config.toml
n_head = 12
d_mlp = 768
activation = "squared_relu"
norm = "rmsnorm"
bias = "qkv"
warmup_steps = 346
Each number is 128 + 24 x the weight over its row's rms, rounded and kept within 0 to 255. Layers, rows and columns count from 0. Numbers have three digits each. The size before them is the row's rms in percent of the matrix's.

# layer 6 attention key, 384x192, rms 0.133, rows 10-63, columns 128-191
090:069138120125123147144113124130138133158112092140146108137117151160114131154145138118123114153122123141118096120156110179127173173154114116109154135123130126116084184165117118141157077133095153
069:102099091090131135146140141079136124142117139134115108115107144146146169165179133099095131129133134120111147111169078148093126183160114147130133062160154112101080184157100117177101105134123181
093:192081158127133119093133086118129090121114146101102152150108095127107115084095104162134137094141172134132137130124118088150104100128140137146126098135112129123144105089098105138140151102146098
093:168112130138146140148155105119136081162118150126077143172128109157099126130127115141114170107130152108129168164155115090146084151118097150122132081140116131133120137111117107147126128124101107
105:189133133162133127075083091154175152088118125179152139099107141126094157137101125103119146127102160157140102135121133112116130096127157160135111147112157141135166120118096149113132109096129111
096:075100125145135134096123125141108158155173098139174150112154141097178153135099174149116113115142087151121076123131149156133148115156141140133124151114112095130137125139153127086129114175164145
107:133109105150140091096154131141113098099105132089106130078065133102130110108135130126095133104102114116084135136107129152099134130142161119116116161162139119088128109137124117144162136154147080
104:135147152134119077180118140139138117100085133169097103125138100135100135129153137105135141142143144110109151151123128118111122108141113166123156097124158125091150135142160136092129117137117119
104:120130168166152146177157119121141123144145094109116170158106131137105138135135070129162117111135123136115173100110110123161056129118117148153101102099124139101122131094116105152119119131149132
103:156171136181122128109127117158152094131136127118093110123131108103107103116125156154145135152106149105109128120050163096134127150137177108063126161131084118120128114128133124140136139102116093
091:116128148130104119106145138148134105087129123115129146158135113130147116127103141170129127159161141176091126157086108098128124099162147092159136178106136138124153090100137099105155119121081115
101:096147110143104126098116152147116121094124121116148123136130141130111107129134105140133140127091080136141101116137142123095103166109104115152145137143118144158132168138072139137151185109158145
099:172155161136132110112129164133116106096103140107086164148080180146145136122132112125111123151167121085146151101138142132122119136116145115114127153150143116097138123157148130139134072149155095
110:115181176167139130117109100116072144081066122140126141140155135118091116125094124112138138090114105101180104101129124143140118104132140134143175146139152141114108096129159136124123123117138145
095:139116113128104137077150085120140156092144153106116149134105101078117124136077101140147113120126121117167119104134135156103119167122103170146126103165099119144129158115123144120082165166159147
116:104117118072140146165122143146100169126142118156151120116171150157165114129148156143145063136116099116129168104097125125163170161116134097153111127084115152124054143149153145123102071138075147
104:130180113166111112109097171132115165098170111149127132104111148141143107133151092174147115155151153129142089174169148084144106119102149114135141161075099142146172106086090092141139108116118112
092:147072120098089136120097138100124093143141171114141099124116121099138159121115134127122130114131131130134168133106069158084107177124120106108154133113147134150146148151107113156173132107103113
098:136131133175133090155159140123123109153113149173096105125071130159129144129172097093112156101132141139106168168147121108078051103099098176119127081101138122135108106131107150135127129105138125
106:159109097102102097151106163101097132113100144143102093145154136113100143124182132101096159128162128168117127192159112102118169110132151118127124099185146131122134132124131125151153128144186101
113:088103117171113126135116148167149134156167106163154149100135150119105138122097211124128162121137124149128110152144129136097093121132095142084103147129137085123123085175109153118163155112122117
112:149145095123123112113094194130107208076111099144150071122099171135091157136143109108120125124101113124187097102166121124123145128086115128147109155142154130132180129094084118161143165102151115
081:135169069136140165129094104104101125129147119118140167139118108140146150147110137166122123156148156170116097110130152112139088120133103103137145128064118148116133147091129162077103124112115126
107:093124116162154130097120105153133155115113132163118117127074119120161118173178154132116151133116098116091111136132121142136127147128098147124172149152069140134116174117116134157183073119111142
094:181160132155132099166118120134105105130140109098148160151135137161107134099101097151136127128114148152178106111079155107156093096105138114118124108085160136140124104125136136114082170148104095
082:081117148097158142117110163111175092158161135073104139138130136120136160088090147123136110157151124136139148117097127130093140116189137132144076103109134094149104114122192107147117129106139156
099:163126112168093088131133080117099142111095133162120110130098122148121105154153081134109153088108147136106110133147122095186101132068128137112163128143145158091144127146079139103127128151129095
118:117150167147104077157125157142141164122146075132140186146112138150113102134153107143137110103153129162181093152102106130168118113085125110108113136116120159084149154140069168114150093123147103
108:091148135122098173077140121097120136145126129142118132138133150141130100138120149137134131096127130125128156128111112091098103140170130157109138088122117152123094152161069162110173135124133136
101:106125185140110100145142106161118140127092133106106125084118156174171124134113131166107176150116143129126168125119169130124088070130102166138111124093135061107106187154139136129116095141182132
116:141113114123109123138166108101113130133111125122123146119138104143103101103122130153107107124124189148156096106159127103168084121108144079154153133080137092112145095137134115104087173130126109
082:148135144164125143175133126102136139127118084106136165137135137144099099121153136136131124113176143127124091092129145099137089144108120091123161127074131154129119114139101127108070167146122104
096:096117131076138127132119140120156094152151125095118136100142114149132154082075139147163099155143137143157157117109124127123146097152154123142081095114148088129108090128159129127115146129149152
083:128103120120088145100138121109111140116123156162091092111135125095117104176186137127097130154141128116109140134203101130114137173135120137176159121148109145125117164148101136125145100112148181
108:139155145121119120092165118121162101137127158100110138138098104188098128063090110149147111121131161104142127121065153096157097101118165108098112136121161117109128106115119094126124163099090079
106:164111136115132158111101145117208126087112175163117122109138140080116143114118142083096120115180158100104134117100131124128140130121118151131136136138139111127117120187146106081147108146114121
105:154149153175115100117124135140123143132119095124128129095112106132092128137143109130140136153130142182134129104145106142098149082101143117148071106162117172141163112074119099095142096109101132
099:151134100117107163111131094100157133141079126127092102140093125160109114142187110111138146116119126164152126128100132132159147145112136174112129117125116119155140139139138124138152118138131125
087:161128092131081112125118104086118156129088130151126126156094114176112113121150098127136126067130142144133117141150122098155102160105156136095179118148124124142179113113066145124138137120108098
106:110110160148161128165089154112132108119113139116122126067110152110128168132160102094095127147145152154135088123129133159116138100108100146143116115146102090142179145126144073122131108152147112
110:157126082121134080108100135128147122086165124127122113097116083107146138131127143129103153113123176133135129153117126114163144105106135138170073163154111110108171076112128085147126096125124123
110:140126124141088103101131131143107136117134114122117110157116096141094136121150097143133163170118120162154124183125112121114134121107132109127130131139113138149179125080092076141145144115117122
101:128153133172129105158122100145109140168128081120114127127095134128111121126130126120157153121108155142123100127126141135155069129112126128122154095123105121112131127111144122101120133129093120
098:131149104131112127138135103131127138141143119103112139168137119148163140133121116157130125172078115098125140128124152104109133128163106120160156156111124119079144106124133123154117094112085094
096:125111130130122077090086118148105143097113110105095116130153111135127123132112104119121069075164153100117113150140107102144128109131132137133135110149128175149152127131095112136146085113146103
100:159093118117106099127131188155116069115109133175146132140100091122089120121150170166115153108126105122116164150071130140147138114099129115110130146148128098099121150144114178122115122137132159
105:094115131096094116094133171111089176094138118121117090148153170145136133130080127137146095090148139079153131110116099115129131135150115147140107106117166181128120160154138177122154125121153099
098:119113112153129086146137096153116154116119142096111142107113130142115112119131136142109146068151153102134170173151098133152111153119145116111159139129119140102159112136060139111149130078141142
108:167146156178141131133122155120191156160143107116141166099144133135093135126112141107157146147129121159121138135121170140127130120115143130133139156143127120118190156107112185114167133129121085
090:162115099093109108125127060088106130131099164136100092129122096162124125137118115150134107100104151115119133104145154100171146116107170134120137104143151115086148100116148129075117158119116111
098:127121108128142126135122178181117070097185125092156162091151104086109147117117153154135157143116110100105119152117147151110142126142132100112121154124118120139112096095166123141135122117125153
108:129125098136106133146128150135088181171130106129102099097093137174119119130151084116139088151112129125152135135120102148106140148131072118151161092127142158151145141190111096183098115114110132
101:067126129115092154100155163117093172138096133133137130128143173162129091119144120097149179113141121114113173126146081136124088150142128137098125119125138162143077183129103129144154141126146128
112:099101119066140101120114092154106131077133117176126118114139134095196148111111138119107103127147119080133134124154108114163180112130104105135101162172138134095110128124111140114142104116130090
# layer 6 attention query, 384x192, rms 0.134, rows 11-63, columns 128-191
091:100093096087116151144105098108144142155138094194127154131143114132168141151127151136143131132098136132122173097128131150104109172160158137130131088121137142117094164134113147154142105164147184
089:173087126124086105132107120084133097105102138110070138146080112150123132096139102150120129124115116093138128099135077106152099129139118137172154101129119129140154148116056099100134152089119112
077:148105086119105174176118150118131136125149114166142170130115141123150149143110128142101139122104108104121161089202105127126080176136118124163156096108134110161099158148123153087152159133134148
096:125125159119103102089157102169153179090113152155127124090094126127123097139122093140093167103153148153178086138130128062149114119122126147075123130125124139153174118100130151133129120146139141
082:160116167131096102081133116139140097146116155146133123135169077101123153122113167140124155116110104114105077158080155095127172093127131145111126151162113120117167120117125102103142114129104071
093:140107118080158154121127083132143088117096123056157129113096163156139090130129123119121115131105145086142127083111099120146176158119160143143136154124146126098116127141106120148123116218141082
114:110117167113127134163099169126137136123099133154128135093105157154113098136153126110165131113175143156155144158150143126065121130125130156111157094131142143161116156138134126095115108157142172
096:151141163180154119125123100132157145094143092138103140105099126152098076129122170145142139131122111165098158115148141148152097111100108156118128150113102136163146116097093101156164122135122123
096:114139126149138130109167180163119095087111098072123136142126102162112129130091147127125087178119168121101139135109182123149134127113129121084144165104100118129129091137162110109114157146128070
085:142108173154125141077157120126150128128100149101124167107134107132116129132094149107116155128123139156100099139099125097128144053133098122115135186135099151144149107111108121113147154152072094
094:088135109134126118106081121148119117170132092086162112125139086099146126127166134134128145126119130130135068112101085118122124139138067117129114172121133137117143123120081135144153177113121109
094:130131142121135143126131148117140074123132103072161148145108150158134108129107121128110154164114133147140103105149099183123109141142136143100120148153153108092137116131118107098119098150156104
101:101149173145128146127111147129122133087144151102133097111175142133091133131115120110116104112143142149151103156130125109162087142157110085144075142172112143115113093140119124115126136164168189
093:134118099114074123087130068140105119113111113160088111136104056093146145128109116133121133151084132067123154106083133126098133147115109163118144110153131121139152128125128173166158147123125115
101:142132130142180107150120131127121133150141180154147144141189149128105124118138130131123112072120112116121131126131164117159133112125143133145113140094114133149091124140151128122111086116111159
099:157146125181147099096151187130133164068129114124146151135137097093108168131128142108112122127141147149147118138130106126136160110120143137150113192095128153175136108104148134134137138102096131
096:131082097128125168142097129102128102164119126113129123139152132130130175128142127152129096149111109108116160092098046155106091179174148074122134092137144124116142143130084116103149164137112112
098:132144135110139141180097146108152144118107143176133128129089155168116103141168117111142139145139132184159156122150114143113109149166157157130124079093141148144118148140099143120119109116152174
102:116117135075075105163101184076116154120122126142104122143113117112134165135178144094136108117160134136161153170130116119099157132149186126149140100150139141158111182166116148099121098133157113
094:165115145144097107127129172183146128140157153069168142134132153132124102129123101132154126170130116149180111124159122106125148127151118153132144107121129118160152113117117102092132144097107118
108:115161096161124089149122152104104166115172126123133082107111104105094136133165097138091107091128147150178135156163074112140116156134146136161096132116162151164146117120122135186152114103151174
095:101126165118108109096087117140121139127149173124096129132077147118145099129130094113109158100148107111092146104106137140151148106132119159134173103168119120151169148147107175171165105120159122
152:146143109183139109115145140170133101075116127129152101168130119099105133143171127141102123160127090105111110132133119124106177146102111100093140169186143122118148128119099103129123117117094102
094:146154149118108059085088099126155125094138160099089136151089118106126093104175106144101106109129143132164103117143105122155147120112126115167145152144110127157171122133086103163127101128127131
108:122103138050142114107108105052155120151123130124079132117092147115125127105132107140130144086150137151153163154140109123134116120157139150107134056113109138172123124134118146129149096085153148
077:127143100144130166180146126126120137132124100104165135137154143184151136166097175121102109140110120132121097107121133114121126163155148141161122188105169095078100150152119171144132108205134132
111:112149181172114147095162114153141193114156126120124194109087090117143118137124151096134138122119136137151113134128115137156122111167096148151122092086123167135144140146098134130172128114119140
096:118125141114111169119140128113177147151093118151111138098092140143134103130129142126124108107133126120125132159102115107120111140149083179115141100126135188116107092148135173119143152125141142
100:178167116126147126165170080127147151132148142143108109108133166146127124135130109151099186121137136140137204117122108142118132084118120120122130096103111104123122156128133115144107058124152127
121:131144151125132116142107106095114153184148115087103155085132141160115126122123110115172127105132148141168135110137149107153073114118115131168133072089124102152119126144159127108098146116162176
098:098097139106102094088089094115170128093111167145088094132129086098133103118134130131082115126151136110128119123119115124142179130154135127141155142140129155121132134116130139147137092172107126
140:115092135070125118123098096072153130150108139148088146098108119136162106107107127134146122107138173158172141137126125119169121115161152147137136075082093135155108131112137137145139122124147159
099:082108096097145210144168125089109087173110113162143129128175108131133161153116149133136108157133140143108161115103131126115128162181114132108136126129152118075062127138151160117130104162126127
109:163164164130128061114126113096156125130106154103072147131080162162105097084123095131125103086162146145159133120111143091117093107124137163135167085136108125156152106128115120133129105096126133
096:095124132148120101149141101129130122138143118104118146134155163119071106135109098115149116101158144151121136098100112119121093108105121095119158076095114152110121116148118075085117100105122125
102:116131111097090088115117136122125147069149119146093114112129167081148122130182154148130129126124094136136126139159120113094132158098127137163109149168134162121149121072082150148178117134111088
099:068101110083114122131136116089150135093115120120099141116073186153127127123163124107094134113158131106169142139143137111119150145146090150117130099143167123099100134159108190119177118133156167
086:114098116083096159150094155112114128122111113123142135122105146139136117134138177097141112148118132099115115113159096142133123178137116136158107129116170131133094161177116176086155140168161188
108:129121120120120091174099144085092126076162098137112141121110153103116133127157128143125158116140134146143192107120121163134165106094142100126131109110126143137128145128101077097139094129145115
093:163088167151147081089133108117114117097098145151068146128136112121128131144146108164134123148109121145136133124146139084146142094119155139126160094151094107159134091085128080155156125115103134
107:138102107112124154140089145133130140147129146146102153132104125108139140133148125108136129152128127124136122141139074142090144126115070138161093148141127156130147153133116130106171128130134130
098:140163120139140119121132152093116141086148088101165150131146138120175080131138163148140090104114155147129117135123185155129121128126150140150102138082132135108159100115132119091122101133164138
094:149107128131138165097167149137143131132094177085128139122120108128125128134128090131149137112136105096104126120114142150123123129137136130135152082110141088150172129128193152162118157130170168
099:154100141111114105074091134132132153140127137142102080123129077124109111134135136126107125155151152105144145152195062120148129095127111114190114115109167161082115141126135089108144136096133120
096:118156132109136107125118070105160067114158120144144137138109123165093125131131176138084116121081133077143105085164118126114142109148132128147124150106104113123084128133091135151078079136072093
100:121108136127100088108096103128143125162155142144135082109092109116141126126118149107062154118124122098118142142175112107122154135112090122128108112128114142139133112181138103084098145108109093
093:141149124166136181116128126122086154151119130136114144129141078146099133143091143144157082110109160133152135109154099128136075139139139165178133111061175113147114118136145128124140123114120164
100:125147141147120124102124150119150128135136125101136178155132141107115093130158156114151145158123093157105135117124117145119113106108103112150096086088092123097131168133149164116131119116139146
082:138082131078090112101137091100130112091125108164106098122138154166140121135142150147094120083155161117126153134149185085167117160148152096148141161126125108097088109161137161138125137162129137
096:172164145167163105109106131159129103130138146124157123171167088116117130129123147162121136139104107137130107106131130130110124095122164109152109163124111108146142105084128074135087135101075056
108:094117070094113165144120136068108131189138142100111119128129100116129153123124114115111105134123139097137172118144055122099159166147129164148119111128166103143109133182120141115127126114156173
094:109157135141149137151121144127108150222107133160132090163140148132128140121134133082143148149124147165114157111122088116091099158143105140086112137140148167139111147164138110107136089135145126
109:163107132109119087097153089136091114115143129127131098105142129125160103126146106093122115154098132116145107137168133127129143144086140098116127140159105127125111106102129091161108087116090103
# layer 6 attention value, 384x192, rms 0.13, rows 0-53, columns 128-191
110:142141127138112111206117133118097101151115120137108098131140098143158162135144094114113131143143137139203111081144143144121135108094119162153144125128137107128115114090123110108123140104161125
100:141138145151133147127103104085110111127185116064120111118136102109118109137144161133168130121137107130113185133142104118161144119144109101114112117126103139105134152147122069138155160106182124
118:109146121118135097126119144171144121154111151110160096139126156134126119124077099108112135029116173138140147142133086118139135135115125114166097105130151101115129145119079157135109105090147174
121:119109112145144131108125126126102151158159116123087111141128078123098127123169100164076143104118143125136150094161125125136115153108117155105155123101097151136134095077093064136175098121164120
108:123127147145120102106115115097105167115144141101134130132089096114151144120133163121112121107143128099116146133094124118155159109160124094107153170114108124132109127170128141129135130117130090
120:103137163148130147122147132126145128172099134165115158131140132137139164137112144115163094132108116131136132126146111132137155076133140119125131108107176082105109112112148177166136134109124158
112:124150103084114149110136147125169126126124136127145124130152152127075080125098104107123130144133162130100120143074115163090106136118161102110136109155115138132163149129130135151116115127087133
114:120143139159185160124137114113136095108114129130169126152113142124161162136096155164139066129156129113131073134144113110092145096100094116088125127112149108101111126170133148183111109153161181
112:093121133112154135129084138131122160113133150108080119095142136128136133123155107097182132150115079107106167143130109139127133142113091182122104104156139175126135145149101146181148161142120150
110:127166120134163167190123145132134111145089152138105137147097164125117149129130091100169118153129140138178144177139106157155121144131113147117137120188132114117118141152107148152118144159132151
103:172067120146090104105168101128102113147148105114132159155122108150114110126124195165076176105104115129123139127135165126140140093106134113127155139041089102129116102099123139112142072121117094
111:153142140139142145157134123141134154166168126107087144090120098099125144131108121076132130174138148092123162137136094149132126125093129125132153113107127139097149152113125088132080085123142111
115:117135126084154132150110118142124101149117146117123131176131140159121182121121104088116118118081117130101154101109079132124114159121138110165090129137144112121143117127090174125107134104111116
123:135134166126133064109116124107114101104149136072110143125092127098124127127124140139147131080136127144139137098090161137138134089119147148123144162141148139158124154154132156077130147150131122
122:111123096123159133107118123145146112156067091129122105181120119135150119128155096168133108127111127153123100144134098128137119111136140142151134105124141079141094139114076129101109118148105111
121:161135122199183124084143117112138152186147116116125117129127167107123124121130098148102134071134146129156107136163127148192162161091182113111136098166160096117153119172142119135142118140158153
123:181125159126149140158141152152154046162161115153096126151149142108122178132126188124106106097129132108116165140188119095122147150106168114105137117128131141133122102116103083127185124077126077
118:116142099102096133107148130114117150093132121079105101133115108110161149114163119091128159101154133119108173110116077126164100152139109072134109174127139110132131154134141113105126114098145092
119:102125109161122108140149142117162167169121155153129087085195132119115105128139129098120119155145109130101093115131123143120132134176179183103122098130145103103139164106181103137132131135068147
104:143170147148162143128147121164125090126083095123166136145152120127067134136051141159108119058138141111146123167130169118088108091121121073125135120124092101120144112121088132147164094087108151
113:094107088157122107113112122107151120131158100110178124139153126158152101134140125100116134139145126161128159129134130101165144126110132121137128130117128134102099069145105165144110197108147089
118:105144147098178126119140164136110120119126088118118111149105145124144106125099110088126145117140107126153154159161121157066135131078110133098122127093142132159077134088119120129104159151120148
107:109135104141141101127125128150137143098131148128142137157102124099133134118130133180152124121123131139142063151102092094130138162186097144135063153164129151141098098142136164116140136143143121
114:145108121157110127143159141073130089102168120157112144096167142100125132126147143113096144183163112108122145142137130108077138137118149156108173112135107134144126139135179104156153128128102111
123:138128125125119145139122133125123134132101102127125127124151068107157109125165118149147115144168104119088134147082116117110129107127119127106121104122114146147104135139143126124136157114121075
112:172131164121131126135137131136133095149101117170114122120160188121129143119099134097116132092067139139108179150156099110170144131109160109108164102130134123145111126144107137139154111101108110
101:125138123153075128133118136129143149137109134096103097115112128166133085136155144101198141093146140138127129122113157113153113092139137094116120149124140119113165138133123150147127138125145124
117:114147129139150134131105106162133137099121129156121155101101123124140161116142105131134137149123145111128101124133131161160095126116134149185104123156135085145149119105128136113078111123077097
112:138127108116189100161125099132123114179122144126162084168147106156126195117150149111081144116088126127129161136152084115116130124116140132156123127118114121109105096116089130110140147096115121
114:130126138178119147169104156142126130116102092117138124118139147144096107172124151146144120166098091134166116120145154162134140129105105164103137137152129140137160177102145142079138150168133178
114:133110134141060145145147109109112160089105110154114111111131131138149077131152142189129141148099109151144145110111158132136137078081123182110144112139097162136114109138166121098119132168131131
114:117128107105144157163108121161152135104147146144099159165126156134130117131079090133138121175128107153154093143103128167181143128146099163153112123104152182125077117107120154113101110144159127
109:133116124111127165141133142076109130122109085087124120139128148117129153146121145130137103130122116113122169084147114182068131142161107106105137176138134146135133119109096112157128112107170141
117:148101103122166141135129147120119140104148132121132147125127109147094106127144133153131110149080125157115133120147134152125171145176126093111101143090129145090147113150094128089085160126167138
112:124136159109142139118132069109157143128116115148110142152142123168129116127127108132145107167125138126109126180105133142173118152132172128148111126144158148129097150121141150154110121205099132
129:117119115106130112131132116104129132104119126136115096138141132164099164107119147128092124138145124125125095131111103062156129146166126132078114123151120124137118128142123072146171140123140133
115:126106122141121158128122113096154113135109142125115128114128121150127084140138160101107140159167141160119120102121152154159100093093152161155102115102117105153120171102150126141171147147118146
124:120121104113136114106158152126121127062126138184104120148131108148104174130114141144142138154131055127190093171132106128121206143103094150117151123223149141142136152144170127135130168156143145
113:125110119173156130115124112122134144120119172122133119116141169120099119136133135121105141120156127129129119138121154073103109150109137141153114093130152088147153145134174117077101123118144129
099:152085134113123126173154135129164122118116177130131116137137139120124143117150118129091130109111114135115127147155141194079118126163147134133149155101143142141063109124103119144131093096150084
112:144159134112068121140154102125138136140106155138139147151155145064146130129103145142141163138136166177131107107144093149097095101152123112126122169102105172179105141076140130129162089126096146
101:138103140162101099112132102095149172130167132128143135131137079132094130136113177120106109146141154162145102155090104099113120131176123110145112167093127165193132121132133108132136141106080119
114:129139127113132152123149178130147171123144169136143126123109155119116152137135124125109110087105107108135164095126139127071126117193086129111102128120140081144110123108121133150104102135166199
115:094141107130097122117136128158127143085108100113110131154157128140108100126148165139153132103149117128137157101094167113142145124140141138122114124143133110055174169125077132169125096138132126
108:175133122166164099101136124085142146131163101157116122138173104104134145133111136101124111090064140120129110148129104160155079145165120161135142114149142120137122087154136127159146143152075100
105:149110155139141097154146128095177142167083145145133132112144084161136086137131123128106108127116144143124123092084112149106101101181139099142120158130085097098153099116156094148121113105069118
098:150127129132116142133107118124165125112110148095114090082138137160124117132126115113119124111139086117136132116157118165148087120152141127130152127144109097125158126150133097099193189126157127
113:114071152178135074099160067123148142122134166147119140111133112161092121121121144154090117158154119125140130149100074128169118117106146092144160123158108152123137138132114123124154126140093081
108:113135135131129162074171127095113117115136155179134121116144135115169125119101156126103165131154144100118130121118143130188143114130121107096148106135168060082128146123162113120135133143104135
112:117153138128080079143201130191150141118123115149122122162108129115127128122152094117145138171140094138151110093120099103127099092103131077113155161113102135137118130086116150174153138136138123
117:170123183109164117143200142170097094114104118158125151131104179153116116125116084156126120156107134148120121145134136166151084120032147099138166147128133112070130111111103129154091100135138085
104:142179103136156121116146097093132129155136111129136157158143143103116089146148126125136116129133143172129113099129110142064115119129087115147112147106093118164108119123155146095072126128160110
102:088158161093122144131107127145123143126134152122113134145087159096168095117139096094148152162147136143111114139154117136104161141188130090097125121102100111130156152123127138134128166100160143
113:105167143140077147143148090092157155166109157139129135139127111112116119136124106117101130130142144123139088101090050105131148071145097143112129129143113094126121122131109144119143098142146139
# layer 6 attention output (transposed), 384x192, rms 0.128, rows 0-52, columns 128-191
111:134132101144087097175093135132121149125129124111147134128138119141121145187156120148139115177122159121150126079172077112138128124133161130152160184099106137138101084126114127108131147135171113
116:138147105180133141121121138097094119111126139082132091119120089139167106097135145122142160140133100137098159108141109094150129143139100093125108139118083175114105119107132089143180147123129104
127:104142127164128118117129153177175130137091137106153114137157144126115154129076114124144125096089152113140085141112090080184129158128123104143125170117139154134126098101100142140135131114148169
133:144114134166143121140124136120108152176157116081104152196103120146083144129165108122073175111106116129143145093143079140141117149114118158111155122115091125120139123112117091114151106136153113
112:141122115155146136127122098110148150118134104126132145124085074114151109035163137123119160094155116125122124120144145112183154104154145063143155183122089145114137124127130163130149142117108100
129:109190127124151134132109150116137113170100123192128138108115116133149149190119147122118106129094137143144123153158143119143146117110172122128124110113168093110125139103149182141123165130109154
112:157142108109081126089161141128157115133109145106142118103145150121091106143111113129148087124132144126135135123070125155117071149127143086099131131127127144131142102131122129123117120146108156
116:106155154139165140098107112133141135124090146138152106114133114114153145170114147112141091136146108151149112137160139093107150154069132147120100130113148138093107112159163152123108126122150138
118:101100114122156147109102142108135127116119143113102162132133114119150116111136098143124120158092090093103166150107105155140110143130118156109151115142110190132135127136104143168199180169117146
114:140171137131133154159124143159133119162101133162104143165119194126119129191143107124157103129130134149143198160155141165128122155153129157140127075173123132117110153137109137139103128126150141
105:145133150093145122157151119123105131138156110126111128150115141151126162111116181111111170105118125165153122138148143157107156100117132137144126134105139078149110144105145140105104089134087115
118:149140093160132136134124131132124129112154128091132125117124125100114143117128131125144143151115158116145170139108078140180158120084133100136139126104070102116111127100145060122110140136110075
121:095120126093119119129081100151123091145146130126106107172159120155118200141115115136124099139069128138155149122089124141142119174073157127133091158169144133169131107133125136097079187126133114
141:126119151118122077123100122110093104099126127097114154117097120095140108078154113111148185054150117154121137114118155134127137120156140117126161165144116140152114145123135148113126130129135148
121:120137099113102124112106130149158150172126115125142126126137114147166129168107109171133086136107127170139084108120078111144101110133131115152179129108154131153143136136071137097110138110149146
133:144121148183176125088175136107181167152120121143100106127144175103120133083120114116089150087127106135128091121158133126158174123102129155118136141145151086110168098134136134130153105124155124
124:170121132141144150145140191135134081174134113111141149121124127113127184201112153130103097110149140133120146153144082150115111169098149104113147164164138119141102131122083090114152121103107099
106:127156089149085134108130100121098124102128119116122092135094124111169134025147103124131150113152133094132150096135137110178104124102088065104137186129122151133149119124119118131158111104135114
126:129121129107115132118148119095188154123108128140089102115155142084101094119132172112105134164129117127116095095096100134118134118176171169091134109118107124080170161114145132118162119138076141
111:140165132127149124155144129171104110150110124097140128133114132133091136142089150144130125092118102140125101165141155111126097134113126113142104145133153081138125157121110099119108112101101136
132:113114088139143097105153101116154145141132145159168087121161103176136097112116119134119105133143118137118129126106114091130113140135132109103106130112146156122113069120100139149140178122142106
128:133145141141127130151129175159135137151112132092144120162091145145154090121101075102123151155132112130156138155137099121126152139109105126106142124106153101150090138134130111168099170145170153
105:107127142119150141110105138140131145133143127137118125133133132119172117068108138141134135113132103129118092126129139106099132140144079176130081108174134189122101145137147184151136122130173143
119:177106139128119119129159124089126104100146155133124141098153152079113127128151151098117114177167122113172195139107124123059143119094182154106139146103123126111155144132148109143148106145106109
124:153127114120079119089134118127074147139111106147143123101135101146175079173148127161129106113159079125070132140118109120134130121101098087109153096153131152157094131125121115118122157130132086
121:198127139143116133128161151159140064174141119143099136123148154124131157098085108141123136106092127157129145133134133153151146123103152124126134147158149109138157144143111079121132089084120108
111:093160084145111130130131137092115143099111109113119138108121125148139097138126122118146156101128164131065119132112144122159074152181086058113139127119118129122118122102110140149186101121115134
126:094102155113143116157113114114154128094163135166122137129122132106129159094099124167136107151100141111145122138119126156155113117100144140147117153153159100158178127125120131119096142136085108
117:158124115128163102161123152145151129173131134075130109198144099151146194111129130167118115178090146116117137127126080143112129131130129131130135181143148146117125119136104120100102185124128142
059:091167126146114108114144153186102123117127156097114126129101110173109123255112129163132168133131107120115111137142141143145121140089148153105130124126166120142144155110128081120103094097127117
115:153116113139065134125179146112120164116122130174121120090149108135137075124131093170109168129108130148103148102118147135110140099110102153126140082123114171137123082139159101121156091157117152
123:102133132098142142130131142166148139111153131189104107145123141147152141120106083135124128163121094125184099143130113152137144128115095175177114119136148170127107112097107177112076131153150099
069:093141142103113156165116156117118108171137132123116121168091111124108112255112113124140108118153143163122141101121116116107110153121111113101129148170123122131128149103081103140115126086161147
115:146083123130187108126135160132144127129145140096185149134150127161112093103130173129154116130101102145105156137154137137152159112191105111136100119111116173106172107160096159074113137140130159
121:144139139092176124103116127125181155111104141153099095152129125173122134161131122129136090150112113144103101153127133149193137133127169119155164152171126141140144131096128159129150117183112145
095:140104088107134154127131101109142154108118133130122121122117141125149153000134138119079149132144092123110123100125086117126127143166100107090114150162120122157106120153117078126170131148133137
120:120107121131092134109113123098135135133133151152092145133140136133115105226127145101117123158140143138111120105146142167174113104093146103145095137129105090137136149102159130110165156132119140
124:137124110108145110132166143145098158089137144179092135108115074125119156158104132167130128137133055123209125150126111143113174158127101162116136166170150174128128142151145132184122139103126123
109:143110115186145122121142123097108154104094161116114118149106163121119104237162173131113171138136144111129134143155149094128136120122142141130126114129138116118164150133127151116110112085104105
107:154102119116128140155147095112171121117143158138119121161093151116148128101149105136084153126115123127077143142168141127138141113142114077136143161118126113149075092095132128140152110129153097
120:117150113083079131148148156138124192128115141164129141152135132045151118120091143158109162131133144156117124093127095156081124084184087115143105113121109147178115136111128130145138085118100111
110:164097138116109068074125131113133154124187116119105121158149092122120124182101160146112108136146119142122117121087102111102134146180109105181138139144093155195142108108132104123129132126102122
116:148121134136136155121126142114161152107127143117124123133102134110107130203106121133128106114116117110137146105142135102094157109161122130096120132138126117121104128123092134165124100142136174
128:098122145116118136131118159155156136114095084090136138135144146149107116090111203135132146092129117141149154113102123128117154135157118144118121135119137126084147162146073157144108105139118122
119:140166143136146079108115132145121145121177110152132118138158111150142151189111130115135115128098134152148109155100103139134078155161127152127155106139127129113121132152138126132136156150102129
113:150072176135143103118131089107189151144153123162142143129146114171130122167099138114119117100105150148091130121108130130105113115143123101162121158139068109097130087099134094131119136135105132
104:136130150149099115134098093084165144119135125075085113120126125141135106223148120113109107109119112103093136143165136143153122087131138127115120120131132063108146140147124100115169135102139145
096:124080146134145087095147077116133145090138130163108112118165142191110134089132172160104117156128104123158141144105090113138127114103143099155176147119116125159117102096123093106136126147103105
112:104151150130148171082152149096105138143100157163129167098140150133166109069117158124129183150138133116133105138117127155139141075158120100091125094128175108073143190168134147125131141125067147
112:138095105129087128102180137161128151123113115175142106157137128090127117074124102145111145146112079128126158076137170114096113122112109134114167177134093134143113137090126123158139138155141127
122:132135134126143149153190120188112113142071140110146121098130187161110109065097087123139149137106126162116122128143174162133072148091149087116215134113136123099126112106125147134100105145133118
094:100111131126110115112142153157108134174149149112138122166126110117109102231152145148153123130143142177192149119115089118091128168145094163164117105124120133136141140101127143166103142114171109
099:144108159130124156133129140081152157123157133108120130133093124069168107020150100109118132166132130121118129130150152148106198099134115142101114100133097114128174128143108119153149158113126121